config = dict(
    hidden_size=160,
    beta1=0.95,
    z_loss=0.0001,
    max_steps=6226,
)
Each number is 128 + 32 x the weight over its row's rms, rounded and kept within 0 to 255. Layers, rows and columns count from 0. Numbers have three digits each. The size before them is the row's rms in percent of the matrix's.

# layer 7 MLP up, 640x160, rms 0.146, rows 520-577, columns 80-159
104:096101079083162143143166120139140155103137159094127090084059100158079127139132139076081103160153065161126117124118106097093155153128122118109138132108168186168204095124183149087130075165109136176122159110086082097080195114150151119161130132
089:117129143146138169165148124086106096062156120107106114111174187109133151124105149152106155156153145128093086112073154125138184132124163078131161087167134077141120156128140182127124120154170121074152147133099156126146128126109151182144186113
095:149160135141101079112173112153091144134097164192130081228114169134134146190140085154118174096155147165144112093110171144183081097175151142161128154117104124179133160133141116118127136082110098210113044123133146108054132088163183169086117109
105:124153180165092167113143156096130183171104147073163107078092154134130098038099148170091051199113195144111177144124126126163115122175193102141139068095121169138109096096111155157153159105162094106119110134127120115156152150158135083134112157
106:141151081128128118119166152115134137097122144202157123143140146174144152124060084113114124190114124109140142150105190110161126115143189136173136105191201166101099112145092110186186129063112168149146110133144127062089128108139111077108112159
092:121167105167153142142141176110111129121129179127096164142102122093146155116153123146176138146074157127136067195142090137155094153138137141140098075095124144211171129166116099144163089162151089084162071123121126086130118161165087156159119156
097:065139138090151089117117161121165092183049109194202112097123080179117114088078136122158116123147153157109109115137103105118176134087094063082116184103186056178127152144170118134081104136098189084120121116111150148131117108138108157162146097
100:106153080104226125177135087195108146078141113203131130152142120063132096123107109122137143114135168138147097154108143117140103094132105104089152103127172059138060123118134104167150122108147170149150132123115157081183162141161186154184153154
097:174129137175142180134164115110158210058147108102110082132074160130081109114087143132172139170114091093142151184161098122134162175116158175065132123111187135137107141067120154122100126072163095133078128197130139124048089106167122148093150122
095:100109125171136096170124102096098088182115100100115130110190134111147147163124129112100130138120142151185124131128158156138136122075121082137107140107096199169133132124116144195068156110097121114166083117134090117148132102157131166109178190
096:156098097147126109105107129106131105123130157098141140094090112095113134122124150053113074115105126183146141045109142131119144135135133223132159142079215112084188134131127125081129116129119092108127072064182161142123095108125126148111152149
098:060122033118081121057145097199108129120126141134084159153155133098073046079130143127089149112112132124109125077132151099135136179167159121153168142098140160118125120157123166108035157223098135115123117118160177119135174146142204145125161116
095:102166148112101123096152173145149079112147114139106160102124125172146132197167098117154140142130096054132142121154142091165070145148130119154130173157074144070112157134111120157125120098141145188118172148138168122110120100119058120116184130
098:077085105135105175132097166122118167030120116128135122134142145124105106156118120082146137123170102208120125118141172120155139162161146101112171153088082118183157117116120122174148117131153111141124098129149102118104085105087162103144084123
098:107124165122147164175102098055133155102125086113158160099132143098154126149128121057103152125134121115127197161170096131163177183174128085061127100155086072112147101172183170120111124164121122106157126086148149134175131114139119076147110106
105:118129175095081136095203114148043139164119133095153152148122136146163130105106136150070140141128080129203089181114132175126196109122091144123177127113082074164091176113082177173110051131069126117085086136160125138091163130140142144148173114
099:110134130088146142115123102139189112123128103121079068146114137089212090081106115126106166122121051197140092111120118143105154116115148090103141095142173108117101074159194118191119098202142140168131133132103118115134142111164159130135091169
090:116142078120118065130086131089128157094112146112103153099138176179121070120131142084108094080128181118153120090155153120124122103038097108148174121157139070096086148149166132145205159138159161135090113135151138117115122149121115122117146133
111:157173120128128119095091195105183117113101128085155119094129167128139105129162109110115185181183134144063089180165137086146125155095131136192113174150132075098162151165129144170085125105178116102151155082148136203144147154124133096157099119
099:155143127104100122149208120082115137104151074178171080110148099123155131090118114127130116113134138118090137124137119127072103124124116156118126054079103118126112092179124141164168180137094116167143159145118132129116156112090068152128145138
094:157139105034128140106112072115122085119107084105130099115175148080132109132070157053180102136094133106121151125124191116082188112125145085111127085173136119113093121133120109036153183119207136137084139105168145149078111117196146068053134153
104:184161076184153125117097117107178131122128097174175130164181155164127115081112125201117173138076111200131131111119155070135116141111146075170140145154149113166177160185087135117115138120068151162120121062141070174073148116091115145128117138
104:137076057150112131135130183186120109195170105165128162162118082117119075079098164104127179118104108176123115111062101138147179124067130139136203128124182147137088114140149105147105082114154076132169099084138129090078118141091127139128088164
098:075099094095129136150244054162179126129113133119137120157130144103133166057106111179140085108136128163126148082135090061147056075162155104126089131182147110144084171113087163168128057126160140144147108092112135122165131111093119081142142138
102:138144186102138096108103102078090081206054091089126125082075112108159141150145162141106137121142115142167128096152113135186151138087165190141076178154114146110171073165134159174139072109104108106174160132082127105113147132084127198108111097
109:123123072133189122119113112114162137109187040118073152188132122128131137197085191144145107117212167116114104100154129126161157112119222188150143102126148133151150124139132168108131137161170114100099117195101158160194212120150147126150115120
094:159145164115109122135143062116185117095071093132101135127133156120099139143188175123126150212207098142164117182134088121220174085177129122090107106103120140164126127156146115139122104162171117153129155107090183117162117139105127120143179136
108:144097095075107129137117112134117148141209150150081175137097131111112134117131240148144121175088168154171130121131143106108129175124161148140075204138175149155217131121110131144135126128173112141148168109198166185150126204115160106115144112
105:118166113113105189080163143109118145094105136114174116143074147049118123151167126098129157095092078127091164167108138059164088148068117127149101134194135103172114174103120130096136151100163104116106079116107123112080108057099067135111071169
099:194107145122143147162139106166111148134104141174119140144108093115128158134147107102139141087136115182113063073085150149147120128108134161112085134174101144200094110091147127099129165099123096113145142125149119108121059107076097165107181110
097:075101172097153107125110143177149120129079124106183075155096185113140155118132142140136159115156082101148070128101109123127164210150130152137131118122148111158165097192058102080111138112154150194145115109168167100171076126113103117096063144
104:114112140126146192154078161139124156124100125127097180067133156112154134134158150149153047103118099195140106125129101139134117127157131118132131156088098091085056090110185113137174181132090145151121090136133138120162140108084129086183153107
104:092129112202081168093128054193089143164127068100129061105167152104088124107126111125127082159107128106103095222146095130102149137124125166123068135121102106130150093099057153106121124087068125124160122134111199184166129115148111100088133103
100:140109089172142170121072120152129136124146123153130103161135123113182127052146148151107110119075080145145108144036124154141129114114130174177099155128134121170177106094120169158153115114135161140141176157169181118139125121057052169153116151
108:107094128169117155084081144131156079125191115181084159090111143137171205106168177125154159117054162129113177125136125149166115147113161126128130112102131160167123173123141149118113119180176095164165145118099104159101103114170141125113149146
097:112117174149144122094113115155115149073095090153124043125139146091153152144169080143082124157168146060177112085141119091125168104130169120073134107169082127127139147116149156047078110170153126136124154152104074146182080113141101103140154170
094:133151112126103086088186202070141090115150106123151114145136142122121154126108135125131144104121133137142123093111120141135096107192135181126214070101136149102172199151167147052180103164124104191156113144139120116132126106106160099115143102
100:160129152114170089122031132152127147098139138149180103118146085137114105093140157069172118184188107136120125094084083194097144171110116162183151135149082143158141153089175134143157154163154074125185157136159168120153086175117130141118146154
098:061079128132104123130047086159105126081166106092172150133108134094118195159122170101157107085201136164205069127174172154095140137112107112157087088111101137085111130145092193151076113153106101123136094154124082170152132096125127103031120140
111:131159127137184159143079141111105102107115154101189115139089159182191157114120163164100083107112151099122150123112163112085159063122148134117187160106108106123180115075124107135109151143121141101106171189144108146149114055129079116142173134
099:129154137144110140140152152105145179091139133083173096105129110132102139149105097131167112110147101127240149109207166178106149137104118142094107125094138167050119110096114149081124073068132087153137115130200187085116130118117150159180105196
106:143155136082119111085102069130088137099106122153074152140128096146148119155081122067228188138134201147101174150144157116069157157086112099157142086150124139113131184099097118098171146130132141152165075139124138112069170093188074053152099151
100:164113090177101129083127097128135138161104180120153111096179103105104032081115104174095209187140150085126131125105100053135162168139064062119081129143165098131111092142125098142167093117100122145152115099140154127180169114090168123136112095
098:107124119145101147157126135083118132146084124159092122075178103101143140157080057103094152090106126161121111155108172163139150072136108139122114132117155140082078101064106095107120138090163162100161104088144159133107156121071083122141080117
096:051083126122119068124142174159133176119116103130155145187141155144050095132116059166129099118135116108109126164086242137147119102129093114152093141187113111135112117134140134170160105097143154189127169129155152119078127168116071126159085135
100:088119130157134144104143156084166129190226104185136104173137105161216087053127185127122110152125125148098127152156135168169164121077115098111075159117141140066145094156100105075084176071139098128124198162156146128126138072136138167124083161
095:136145139158065154148106173135175162082150113140060083170104122121133176066149119108121160209145115117176157138097119126181068109113131060076121126130076101097120106175094099135187112115101089135191149151131161157128180102158156123130163101
099:090145058102123071100060149128179116141105087191119115062069125118137088187094132109109065124107139183096122085169175056140149130090120146093155178138141125142167128085129122192110115154111141154164166104109139144125145118168172148118146158
100:122149100130102120037089099149155059083170099134112112122189147133188091127132167066137138128116143174095159048187163090146164114106082081088136090113124096112116127128120148105109142085128145152113142161130094160144085111136109197169150133
099:093113097116133171151187149113112104141111162093147106087120140084116142158196074149109133132146152179169131137125097155131148144133167155140085126117082156145137109101119148075136157149095186091136106141092139075036101145097128125104093089
100:121137144147178157135109162075122102149173131143158192125118093049145126102133157081120157167151097166113125112114174127114200121098132154142145111153125162089160098130100157125089156120155122148123177145099129127196152151111093084101082092
104:119123115086137143144160105136135166100026149106079156174127170169106089141150137129161077073144154102178216160134151115113152205145152124171099207142142171138124064146095105082170185115107129136105117143178135171114136122120156153115131145
107:121091150078163131144066087063176090155087091143066121094119120144163096135140120090110103181083102160079109118110109134120103143112103146152092145123192137097105083146143152132039114127111165058165053144163117121092131156131141093162119130
090:160134170140160150144190082149152213086086151164076103168115132151147094096145101134099152141142204185088134147058122147148133154098079101156154126129100180110107145126134177162131109086140081143152094127161144170110159082079148089159102159
095:138166093160168050089094117169176089081185092086060090125090081145110152158123104075144132110074138101109152124106123147188103160091087077114083157109101158159142127132101102125136113097115128189115124148111089142087191102131101161131134114
094:119131127113127139109118179097170157127165069136164178138126147177087169132113085130182121108119170169149111154109106137127087144095110143138155097143091082122120115128164189101184131120090161123151133152110099120190087096136157116078158151
102:136110194076198160144186163101137110141161121092200135180119136144116137162130132118040113098143159120200107156129139139116147155082110165112097157161184120169173127120087099064075165140132116086177083122128102117086058129095068175119113168
093:101144119106102087147109147144160106178075109081173106136161155124097170167180142094159179146103131120125089105096141109121171100091109162117127098105140080137194148129141087116099067095114111102140130129107115184125113181101117138123117149
# layer 7 MLP down (transposed), 640x160, rms 0.139, rows 520-577, columns 80-159
104:132113149204115179170139115143081088172081108094167116084166126137138156180160086117121137115160213107122118160080180087119151099153082144121156060086120133121099133158078145173119101108073153089121119130105153100163089128134104111133048140
096:174167113140106089082216145083163137126150102130183132167107119138149150136072109164136114115123109134185121170112147140139127124161139147104076118121103150127079057097076103125120141129129142137164089158093198105105197133136090071139115168
102:138138096114151104181070070123054022108111118215091153121152180119148127096113118144130131100171093141108125167144120114077078137116082120129098133155154101104118188120155089165135108074143109125121071133193130116128106154073097126159090184
104:115132140156079146148085105139084190161085127124110102147136117108124150185155122113067136175103124148096160180069112132092109118109114114172152101184121077139140152150118147132106147065208102133122110112160091168165142099094131172155103158
100:167100086107110150086154058152105103146135148081127158145138073065118143115169170155114142122175137080161070112144151118180134144134132177124086092134080120137072150069149102172038084111124102095123139117140142192060102142145161137155170118
097:122093140119188115096114105124125172190065185169146150119160185133125126122078152119148140136146187090125122130123100177086096195130154117171153154098132129115106133091154112115155122105137157145065102096062155127137120111122040110075136155
097:122132143023119110176147092089166094147110145194079151041128116121119038094071148115125127155129138157107121141083145113152116123093098124078136124147148129146161151143124156129113111108165112153120067127120139095089104107145149154099182156
098:075096135200119142114096113080165127089118100123145134163174104142114045178133172097109089142114101114159125157112155124151125135152112127179103128115146089125148162121154140140149113155160145186129177113142098095128119103124167095100168118
094:125165142121155113194136119121159151136114118120122094075111091087105060059127212081114132118180109123112115155079111174057173110125132131173162150114123112102114144167154156117100146175124115072178084126108144142129162151107125137153142151
097:160128123139133136103152128118170126073133056164086104107111104174138103098153109159101128107132158105096139135097133114127134113145093124148112127099134051097093119090107129101123135093180149131022129116149169188057158134116075140136138133
096:105174111145148142107162180108134142124131163100127113141148147092104160154096163155092136139125064097130137149123126189081253157116158121075147121095143109083085102125136143160157125144130129126141158152105077146088093135162152098141206162
099:159148137138124154176132120178153143110134120188131097139126127095167043136185096157120069110154146132117132097138140119172124172028086086155153141153105111092108080183104120063160088134106211097143142147165182118133160178090116144089159133
100:097101128167099161154108110103096121154076077161127100146117138137163138120077065175047125134110088135139100076124115105188122086174139122115137129181163140142126112080093196172165090150084138145109113117109097136106107175080135111100163125
100:163154139124112101162093128087147112159102066127088099069118116174143047087110120079173125135104149109097114159101141147078032156154195040154164154071122078070090059111112102125121114175113137215145136080108106112143122132080132116072138153
100:089174156126124098190118118114078088231110137154121069081141115141099147092125086120142116113151103118138091130081216131098128137104168117096113101186121132137144074085195124128121172087094097141163116093126113101192099154123176184163101103
108:126160130093139085118179047161145039104145178133085117142195089155100160171134115124093136124131116115147137120043117114060092189113128109175135146089139062114082130151101053107148152118190131132104153088138095166137196133097108129164177100
100:157133144102129147151152189151160069112125099074138113088121156120178182094076105085099166147135148069096102219139165129152148171168114103171139132189132111122091113095116111106102109128156103091130132135109117168122142163112154116095194110
093:158136116091125176138122057155058098176151089145069096108082121071133090105092149192099155119080159117068133089114147165117126137162075119110114122150175107106148114113147138113105045122111142133147116142171166098145169106119138167130117104
110:199168135180172125142100170089196113153118140123157119121047164126087102140147122080106150138130142121115111173158104117150130156106086156153142150144190065139202242203140130173120157119186072188163118083125123157148127118094126110144156098
104:117076106120161136123161090133086119093139166097154095077126104117122174164141108117112107140125138157110177152051194150106148174139122095131167086133127149165186115190162103110140167110081133121031170119080169090132081147084061113138121145
101:162180174145123098135081103163120125132099130156088188175169109100103139147155105179106137131169154168122102082097123125086096077178148097137099098134113230151130107111094127107117155180123140181104138118133183154147081146098108123094107159
103:168130161116126068196098103162114088213118148097134104096179177209151115143095087063136104116105156122146148087149149119082130130096124148129111089149075153141130125130100132141166080092168104117150190101111137144122154123153105127131121162
102:111105142090111166093101150160072090184117124165120123032108154122107131161165105101125151204127154124136125164185158035142126074137120162136162104133161103127131085134107155060122100104107138123089143155107138162118211185085151157132050058
097:144153132081127106153150144169091092126180000151147095151187089103049161079148126101129096141125119088136089099155153109085122143120073113079205133135106162118098108119153167162154125123149132156186114143166187139146135077169113128128080137
100:157123117149150127179090135101128120056059116133137109071152112129086071085115084146118080152107118099093138086137152117107111143094136106118096106136192103137072090131116181152096142128154153144167106160073077079180154162145147129141180088
097:146157139128100154157151114118188128122140106128112116121119092172070166127125081106140108158070174129152209102141129148112145123140067126155083135092161096099170197115151127125086117161129131120196102193146098118104124111132142137142117088
094:118123175068130168160122070135162192113139115111165154111113138142123101125112152099098072185099133151122101139140091123189070124162122094087103135126153157161163141094156095130114172179080105093058142169109173102104137107165144080131170190
106:103072030103154131137158123187146144123155152104130110126100124105196144094135179137115081098114154126169115101059172150121102143112192095089152143101176119141142060155180112124110111089118072128164110118133088132125141132140083088126138169
096:115142108181133164144145152138153106137155146113085126123108066136115090166152126082124155170138101130079133122122158167091094147161099143141135149057080112098108220120156093165123119141169135138095116125161159147161133142173173047129177122
105:134112122144140154163120118076101085137157105093165135177084131125090100149144088063146162154088130041140143112094122102100106187167164082154074112104110141084140114119153145141129084091111134115082126136085140140171131112076152126097164101
099:155112147076175091120165047141107127086143110113160145118059046129071118138126077116119106131066130139073087167114101111112080129144147157057135160060201124216159133162147074115148156117132110116152122144154129066128111139088075159113076123
103:122099196129100157142104112162143153096203118088134135127112091152182074105153104150120105104144125114143182151195112083119091127155127127141118157101077051113093112140128130092126179129153110118108056107176151142143131134158070098141149180
103:132104127091133164106182140185157066071138180077129125094142163105199047121170125114164185128120142164182117125127164117158080110135097109084120125154108165104117137102075127112153104174121141076107156115159128136156126139121124119108160139
094:151128095097142141117115164112187142138138125133113128160172162098114105108135135110177115100155198090136127131152087121084103153184111115148101137080143133140063055128147161162086111193136108106202066187154145115042142179111135112153147101
102:163143087082188107122206108139143164084060120155065134120142070140069108129136108125096144148152069130106149094109136120096180111127075161080130194098163146110097117121095090124149127196098129074143111203110150112111115128095129160138165081
101:140107157132084161060121124137116120085070084193116146154136084108133208103144138111112136198118109163141152139173146147046133119068114076110147079148123123123036115113105142102151043166177178155105080156106106148146134123160067130142124084
098:133127152120114112181119150111102146134157168095147138116136127087174078119183109135185132125103113173146143115162130136128182138095198159146144126186150169137218160156088129076077109105123089143153101132138139140126114123109109069073108136
105:120187149130135056106117100149096139113156097136108089138072124112155070114167110160131234146172123073097097120092150120135130145103117180146134109144171129158144154131158141120100124128085114116097133155201138123075104143135075128114185142
091:121191119133132096125130099167184146119169126084090155130146152115090035148139075150125187127092125152075129121139107116166136208102077143122140142106075092147091118090123149152097077096132100113096114139169131091139136189194131102111177159
102:142101124103160086096196040138170133120119110108112106186066087106163197131103063088124078095120099098152145105202154172148167127155124157142139133094146108122144159113151134111153151087107094152207164123146121079139127159136186183084151110
098:085122159116178158115116133082147107124132126077120146049097136073188134151080184154117173170112124149134134123130095061180146095098143109054155084141091086166133110146162122137123114139134136113144094127127105062087144096141092106192128091
104:068193149092143120146153134132146084140113093147125086169132127115143172164170151064125168116141079109121100119106088068153135129140111156126102196129096129133132118102192099167185140122138093090141152158145134116117200141122108099070112154
094:124099133091144171105146087149080127144137131128148093123096124113141075148130134100095169149127128130095103145114141116143163154133060158143165139153115145098127099197131078065138153141119123087184127087112200088130088102112145136141125117
097:151108099194143120190075145141123124123115121090117091194170112126141115077118093088046135132112101201143106139090131149112114118140128120127117065067129152186155109094118126140109162175170159090145084094144121139136162169173087102116108161
098:081145105079150172124109153097132107123099116089141098146114170119180125131175138105162210160192105131064111171103116111095074171114121089138091135120094111149139198162129129172132136096150183183104155106130097080103113107135131145145143169
101:129123086142057075126119136109097081158131127114123077127138162122176105122150092115131155124145113134069144109109174144166123143131071141114173140114166107171134068070132089136181154146085103116181179108170111067184080088079090119135107133
096:100119160126147126138127179092095192160149065158152087109159134144118118121200135177135121131148088164165075104131157144155068137104158122120087157115109183120165100089143162085124137163130050137136155126118036138106142194117110143168108124
106:159143102121114104138127149128125120095151100067073119147170109192128178126128138134130096124123093073079110117160191140229120143136098150093132095153170158074196111102142199098164137149142131165155133179049140173107124158120126142144075086
100:166063140166099151130115160160128096126172136120157030144136146104189161151184147136105150141109127092162083110178186132108182108155118139128093140128147132096178088102062114145168097191156131102177048115163115172106136157082145114103137107
102:185119141128143113126105091111062103099158104129092082132090102146138168113155078086133095124111109144137135117080108175055165091160161077133097137130121141158100142149121121067116098105123125118166163143120143032103053173097137175125083055
094:120127188174143155097122177075109084040096117157151140121159116169170131149120161087085152160115093134151122171143138154124115123092107159149156081132165046186123217138147116116198082096181113129089163104106114084107176110152106124173118143
101:101116048154144151118133143130159139110081103066152152102170137107096123129086178119125061163114122104202128161054078134123154129140110144123136114148153130139106089188109133111096089173145174109127161134120126106141115118142151115125167096
098:144105119131162097097093133074198166134153139138093160139203172124178137127184144124162046137139119153156138110036154107134134146136094131125133102101148153128108119055128134128112162158120140112143151128143203114153111105078126204142118088
094:159137078128114120113126087148179108111133111141165118196125137182164110118110116187122161116125083168094122181093143128186110148127097138085118095170119135093126165091190147083161080153141128141131079093104117129081127156178100110151081164
099:115142179115101174196079136171146141174138103130097102129149121117174149155140116134146049118115085175158184142161082106161185143098140117132163124071106113147125106108119120131089148147156197144129136111118108142108099204091183088055152137
095:189157108116132147107120100093103120099137140124138118194159080129116120085131055179107107217144123111095155093115112128149159165130152130119121095095107143153141128112103155101130024120148124115101209136185164103113129159067074114167099165
107:092109120147120094108149110073155091119149148116140197206041126097110141174077135104118161086112096136081174104157120172137111086182173117166109180193183136159096193107110115131093118140094103152090098147130194136142108167138122075186066135
097:131107126036161155109166095073127107204093116123139113087107146118113133108092075175093188131130118118114092076128193111149151124084118132123187132097173167144187167192139127182139119091128186112142137108108132111116126107100114141131136100
# layer 7 MLP gate, 640x160, rms 0.152, rows 521-577, columns 80-159
101:079085128124145145124145121100174082133159113108110124143117193105115143123128160159122117079172109101084075088131125118082155167134130087166143107190108092120099135134159183113062131157152136123104145136144092157148051134131168131121165060
097:181141180082149225147139151105180139110133051082140109060113135177117138060121133052134060145037111131154184132194101143133178124153063131116153107115097185110144111097156131125107108114134134061112113172140138123150150099114124120150113099
107:137029087137154095121118168163124091132119107143126183147194092130149174123175102118150181074106095076110157087089125186096212112109082134119171123065083129141083088148080093084129107159119149157157141133096181139160108147116124043131117104
105:117162163111136158124098183112084161097134119135218107166128115121134128141104107075138116138119111162114255108166159143137115088153159109152143093172152132116143151098160121068125138148095148131166115140136114093153107165174136137140077147
098:100170092159149152111100052137179166138189127129054095098129136115151142113171126078180108119088168130060105156126162142133127120104149066179057124191119156100190178187148087121099135177176090131164096131091131107107118148171085097098111147
091:091137087085133123117123134119157083133120128123180143134144056168156097132092154135172176110115153128125136114200121117141134143081120099119130186110172075176112161120139129146063082090152158144146115090180102117150089116169084183153109085
094:095067140126112131095066112123116109115095133098178174133111117114138155125129146181079127139110107152152118124114113128124188130112171058086075111121174168086113157132134161095146132158165131083187116180156098149163127075105147131149138147
095:136116109088144089165113117071106086160116122183172051145185097163082108125164102129113186047162192081153093104116139157120121094173145103194159148112128058086174140126119144128152117171105147120210130064152147145128126124051123083162118124
098:121059120135118111172143108123104117187119160130117105108130103090124192145092163088129146176083106143115134131152170111138138172167097102134104188088090214182149149124138131139094106098138117157168125097102071123148145109155133105142170155
098:135170148133150135098177156131128154166097089129125108149137106094114139220083152129153157134118119132120140181083116141119147088143140034140108103082086104128143145103165172159196115163137096122140101177079109131114163135133175162116076098
104:115176208198155156144164163097161165108111169102154098154144126144111163150157075096143072142142165162165094144190113103148084143081100134138117119130156107103156141148159090135162119130096087172111083128164152138135125171161103055136138122
093:151228082110132084071095060109124172097102117156131155136190137170134111103122168122112145153156123147123152121150138175155193127132075111117148162112119125175169091166138156103067101125166125068162140110104106122118096098117173170117095186
097:147050172156149153175138077133170069178152147113092106116211109163070123123095159186127099092129088125183163138135125109103058073121140149130120136184114107092163071160085139156089164101084174114134123135150149176130126087165177086105133181
100:116063167105134135158123095078183136129113156132150146121085163077105089176124055094099135137142105142102167113147085097129202137132163153072100126101104052104192138154117125126149158127141063103138084108171129140156146115123154114124083109
108:116117159114155125164171141157109190171121105119127120129165105116161120099074106162140106105051062140176106194112100141052151118134084177109144099108050084129080140108138159137102119182121138170161040132167089092171165086171120223147155122
095:131121171157140179109140120083087170083148131191121118151066172109076115183143110162141134124116120101127078107158209122140153168101140152147115140106109148110132152121155104168055084176161140091168111164202133038122097196133096103140135138
097:106099132112156097111094125147122087099042116117113155091181117148126137084090150092132073103170128063155143144105160145088083123074120086155208151109091091141127150170133101167160138182182128133118093101162107161150165151120166122146129167
107:214157133136090077129114154125151107143151210140166150114174174162162142124077133118134144130144138163073116147136127157144145141178129142114103130105165140148133100132123125121050169141153140134207216088107130138166146140129149073180092083
098:165106109098144150134108136123156182120145081094125186135107169124115052113168153195130195086088116147140195202165097145166113128081122175105089118108112105147143164153108175139127128147098136123104134138138162143105118090114128178124118182
094:122167175114113147156150127087141131155151151121112169128070087157081157109148151126046078125098178137114154069162077099139128160088107136161085150079148085131162077174143130134140115103102083139074152087116113117154099121119131131142205119
096:146118164121122080115101130098090143102115124122184141085172143147128109136167121105147151170112076129188088092148167117122110143139115108103155106155092180072141120081111132130127103150085104182165112145165118115090113057138127103157048139
101:174138130132177162152075063092144100134175139117071140156141104138175160072149123120141093112116108138150091123183078132104090164155100131111081123171118128125156136099127130100142106103152148103131191123114149135153062114202136195113192072
097:119088103153087143160197112170113132120126115135118170067130149200074101148202109132123176073142158114138115077127075123073100131082125169122132141114122093137089167112075158155145103155112132179135126094135141037125164117161125168118135175
098:133094182196115068054122077137163147144137100134147137115107101152189106135154152175167192141111080138155157093120081146139137151142131115057144163128123129137150082164139176158191146149116114129092172145144158113125134153110110110104113114
103:157189148136121190168140106164140132120123103116111083120112125129121132074174140148116187136130118204147188128105133062081131154131092125125105127090118121116156175150137098111134105184106128126187121111188160085120098142110090095087104089
093:169103146059162157074189113170099111117055138120161152079152190129161102135139116076145095133130146115074089149169113100146146105139117182139143108132111151197104172155127122041084116176117090152148136131118146075151098189169068144081116161
102:107125172145128126110141106107147129117079164097196052129130092069132090127141070103115067122115120156096147118163113128152151103120067117097189101121126071116119185126138118150083117138134198155065151109105155100112117063163093138105147092
099:140134141100136128103144077139102132137113137164140129141109151079125104137128154185202170128125093113148172095140089162106166108139092072114174111156058131163128066160091110125127056209077175142117173161119086152113138152154149122140082081
103:173122094098098159194145068149106143128122133103120141143096133141155119141125132146155132117098089121146111094143157166102132161114151124155114096179121137146134047079131059182161062100078145128076193124118110127118090084084157115144162112
099:142103145128157098115155149142084151163140107117120102191078142091185170133105106069178100138115093060102179125109123153141129191171160100187124100088139094126173099164072149107145188088135148142191135168112171149158115146071084098159108102
108:137158119110170141108117150080100137138083134095141150112114168101130088144121172144110105160121071136091131140093171161101104109049161171113124106124142133177130083096129144220123098209112131136198214076093106116144157113162132146133146111
109:157093105133044082143172110137076200068162164174209080141108184149130144169174100171167118159142162049123105137081130133146169122097140152128159137156126112158178156137093101110161134118108093113127112135119073158118102110124137131135124125
092:141095108177158090122172120061121141116069137141091149108111107116076145167187057120154151172175128161119124114064152113141188159126086052108151190133119100174150120096119137120105075195180129148153152149071114126126133155136147102163130123
108:152114120163103140089130110116147087115163172103069116138126040094120142107118138128136110153135116122142126111109161066154143142102131091115163073158127131109170146165117139102140088112180122119106114159093100152084117047126163169151147067
096:150113130129125103139125087048167135190167140028111165138089031141149136153122142172158149118117100142115118156108124133064152101107101124181129135058101131105164163147104135152163021154100111112138084120152145154126169099122168156127101134
091:118158159086158129108153069111205120111087090069187101075124156058106094130114083105161130127143145137092123142187177096089160162092162138181109144087158122092157128115102167160095136095132110091116122127162146154141059189096140156137068160
098:124109104172117135143156143100131143148120075151087147084080167067135121161164085134108147133056213086129123156141153171168122156131129162049106123138077132168191135139111068116158105176150136119145104154154102118172136098129126098114182132
095:065097077071153149096148130131132098125125135120124150098108137153176143076163131080200077084117214119175187159126108122085150128113122124140117091158116105140119190142130171109150080188112138083130128119138114086134119159111164099066186161
108:124125051155121101093162142112179115099150079136121160083156155124161151138092159069134140102129144133114126104151109190140163184096102067139133110110105099087126100143186128098111099120195130144137180132116076109196141149145154177068124072
098:128162075154161110157152197136129153140061148115136139077140134185135210166132158141090118143150120112142139159096059065169156115130074146127111068142143116139097086195173155159114112146092142135075185099149145189105104139141128118102150155
110:096116160080136162144137137173100127149090098125110194138037142119101120144145101123097093112083165103095144099061116038138126173114119165189105141091012158117126141109118132123153156113110118188139149139122143173108135108111106110118136139
097:191112141158146183115145099122099160135101170151203129133154107119087042153140121123097192205084145186118104159145090106144103117161062123095148146175145068149181166150174114145146112125077150120144162154185085120105151080144112160160105148
102:182179118132169139134146129115140131168117209087127138120073096104121138134146129153153191148124163136153117091120085118110145157109174202134114082079130162095060083244158156168141132162100068130106110145135153086136143176124120160124168141
106:144082126123163161145127119086130074188130157134137123071111107106094207121139088153147133148105095123113147139205103122163166185078144178076149130114236115126073107118125100111095117158088147130108098180116098087132145087086101188174121144
102:135181104126129077134130195107091085097157137140106111074112107109134106132160085144055192105143126124095133109122087132185142141145112118077162150120173178138162145126104118120102163155100042146150089116129185126162079100103131123122162146
084:153118116145095204088120126118132133122104043135081132111117141076090159107152095109139109166086134177142122161122084106133099138121116102067117118102104141093158154058068108136154128106150115099165170117157155189216139143171146127110118166
103:157119154172114156103196161144099209101210163094097084185185173145102113113109130120145211146136137092114123075104094157089132106178094143113097122130136155102074130132094135066160158130150089132151106142175114142154105144111102132127100113
099:195144126105118128126144188129157117070164168142114119187160124109195140142110121122136093120103129081105166096141141179161115177139103093085159150142084082142197121083099141138074137148110174180146133141151128108172110146173097154174145133
090:146090127155139213140079177154104115161122190094157110114127149144114102129174117087190178186113147127150121098147124131118144137194123171119111106167120193129075121101158097149149168093153125162178122104141102111138147113151161156118101102
094:141107123071104142123119137156122120099075095161069077160125203162141113115141144206136132089092182123105128164156106112134177189147130152165148121160111101122108122124143057104149172141135129152099145091231091136120120069088178137155113106
099:141133107152114146146172168148088071187171115138163097105150130085134145128131143152084179124126112102089080163150131145165081074102111125152140089138194122102121194144125097070109061128119167143121144128107080147070082117117088132145116161
101:068144086170124121096097106159103106151086104128142103089110108093154161058095114185110142114105168148098161134110032136138082122097133113078072141121102115085132161149087133145106129055108125180119122063172141160117116094070107121126132164
093:138082184130156142120127117159159138103135145104122103222136124135115083140128082104120198140087133150075134147069147127156093101139124162175135106158123141091150096038175164119127079094088124141100162166113086137136102144189168141137075149
098:137155216141117097134121139147160137108161088028108123195060132153101159149090089117148144133123185140108147200142138142197179166103091124149056174085122097116137113164126148161157121129093148178129180115128124163111056096066147103149161137
104:129098199102135058084133107162126093160134077164179176167127167131134100113109094125097128064165097115153099145056058157136127102058124093121154152134108176146076160117138192153139131143074205162202098122127140111133113059163109137165157177
104:097152101110092181127176098147187138134121134078055115103102146143181144096138110130075130147132094109118138138111104163083116112145123123196148162155075145105132141093191091144107182136176158113165137106159144111143179141140100145115119161
096:179115110196133121100127119150092127132158102152160135115136146101068100179107153143125105153135142162177118162173103153135100105118150098077137112108127100152090049102142108142116128205166102104106164075132127089167207056188180139151126110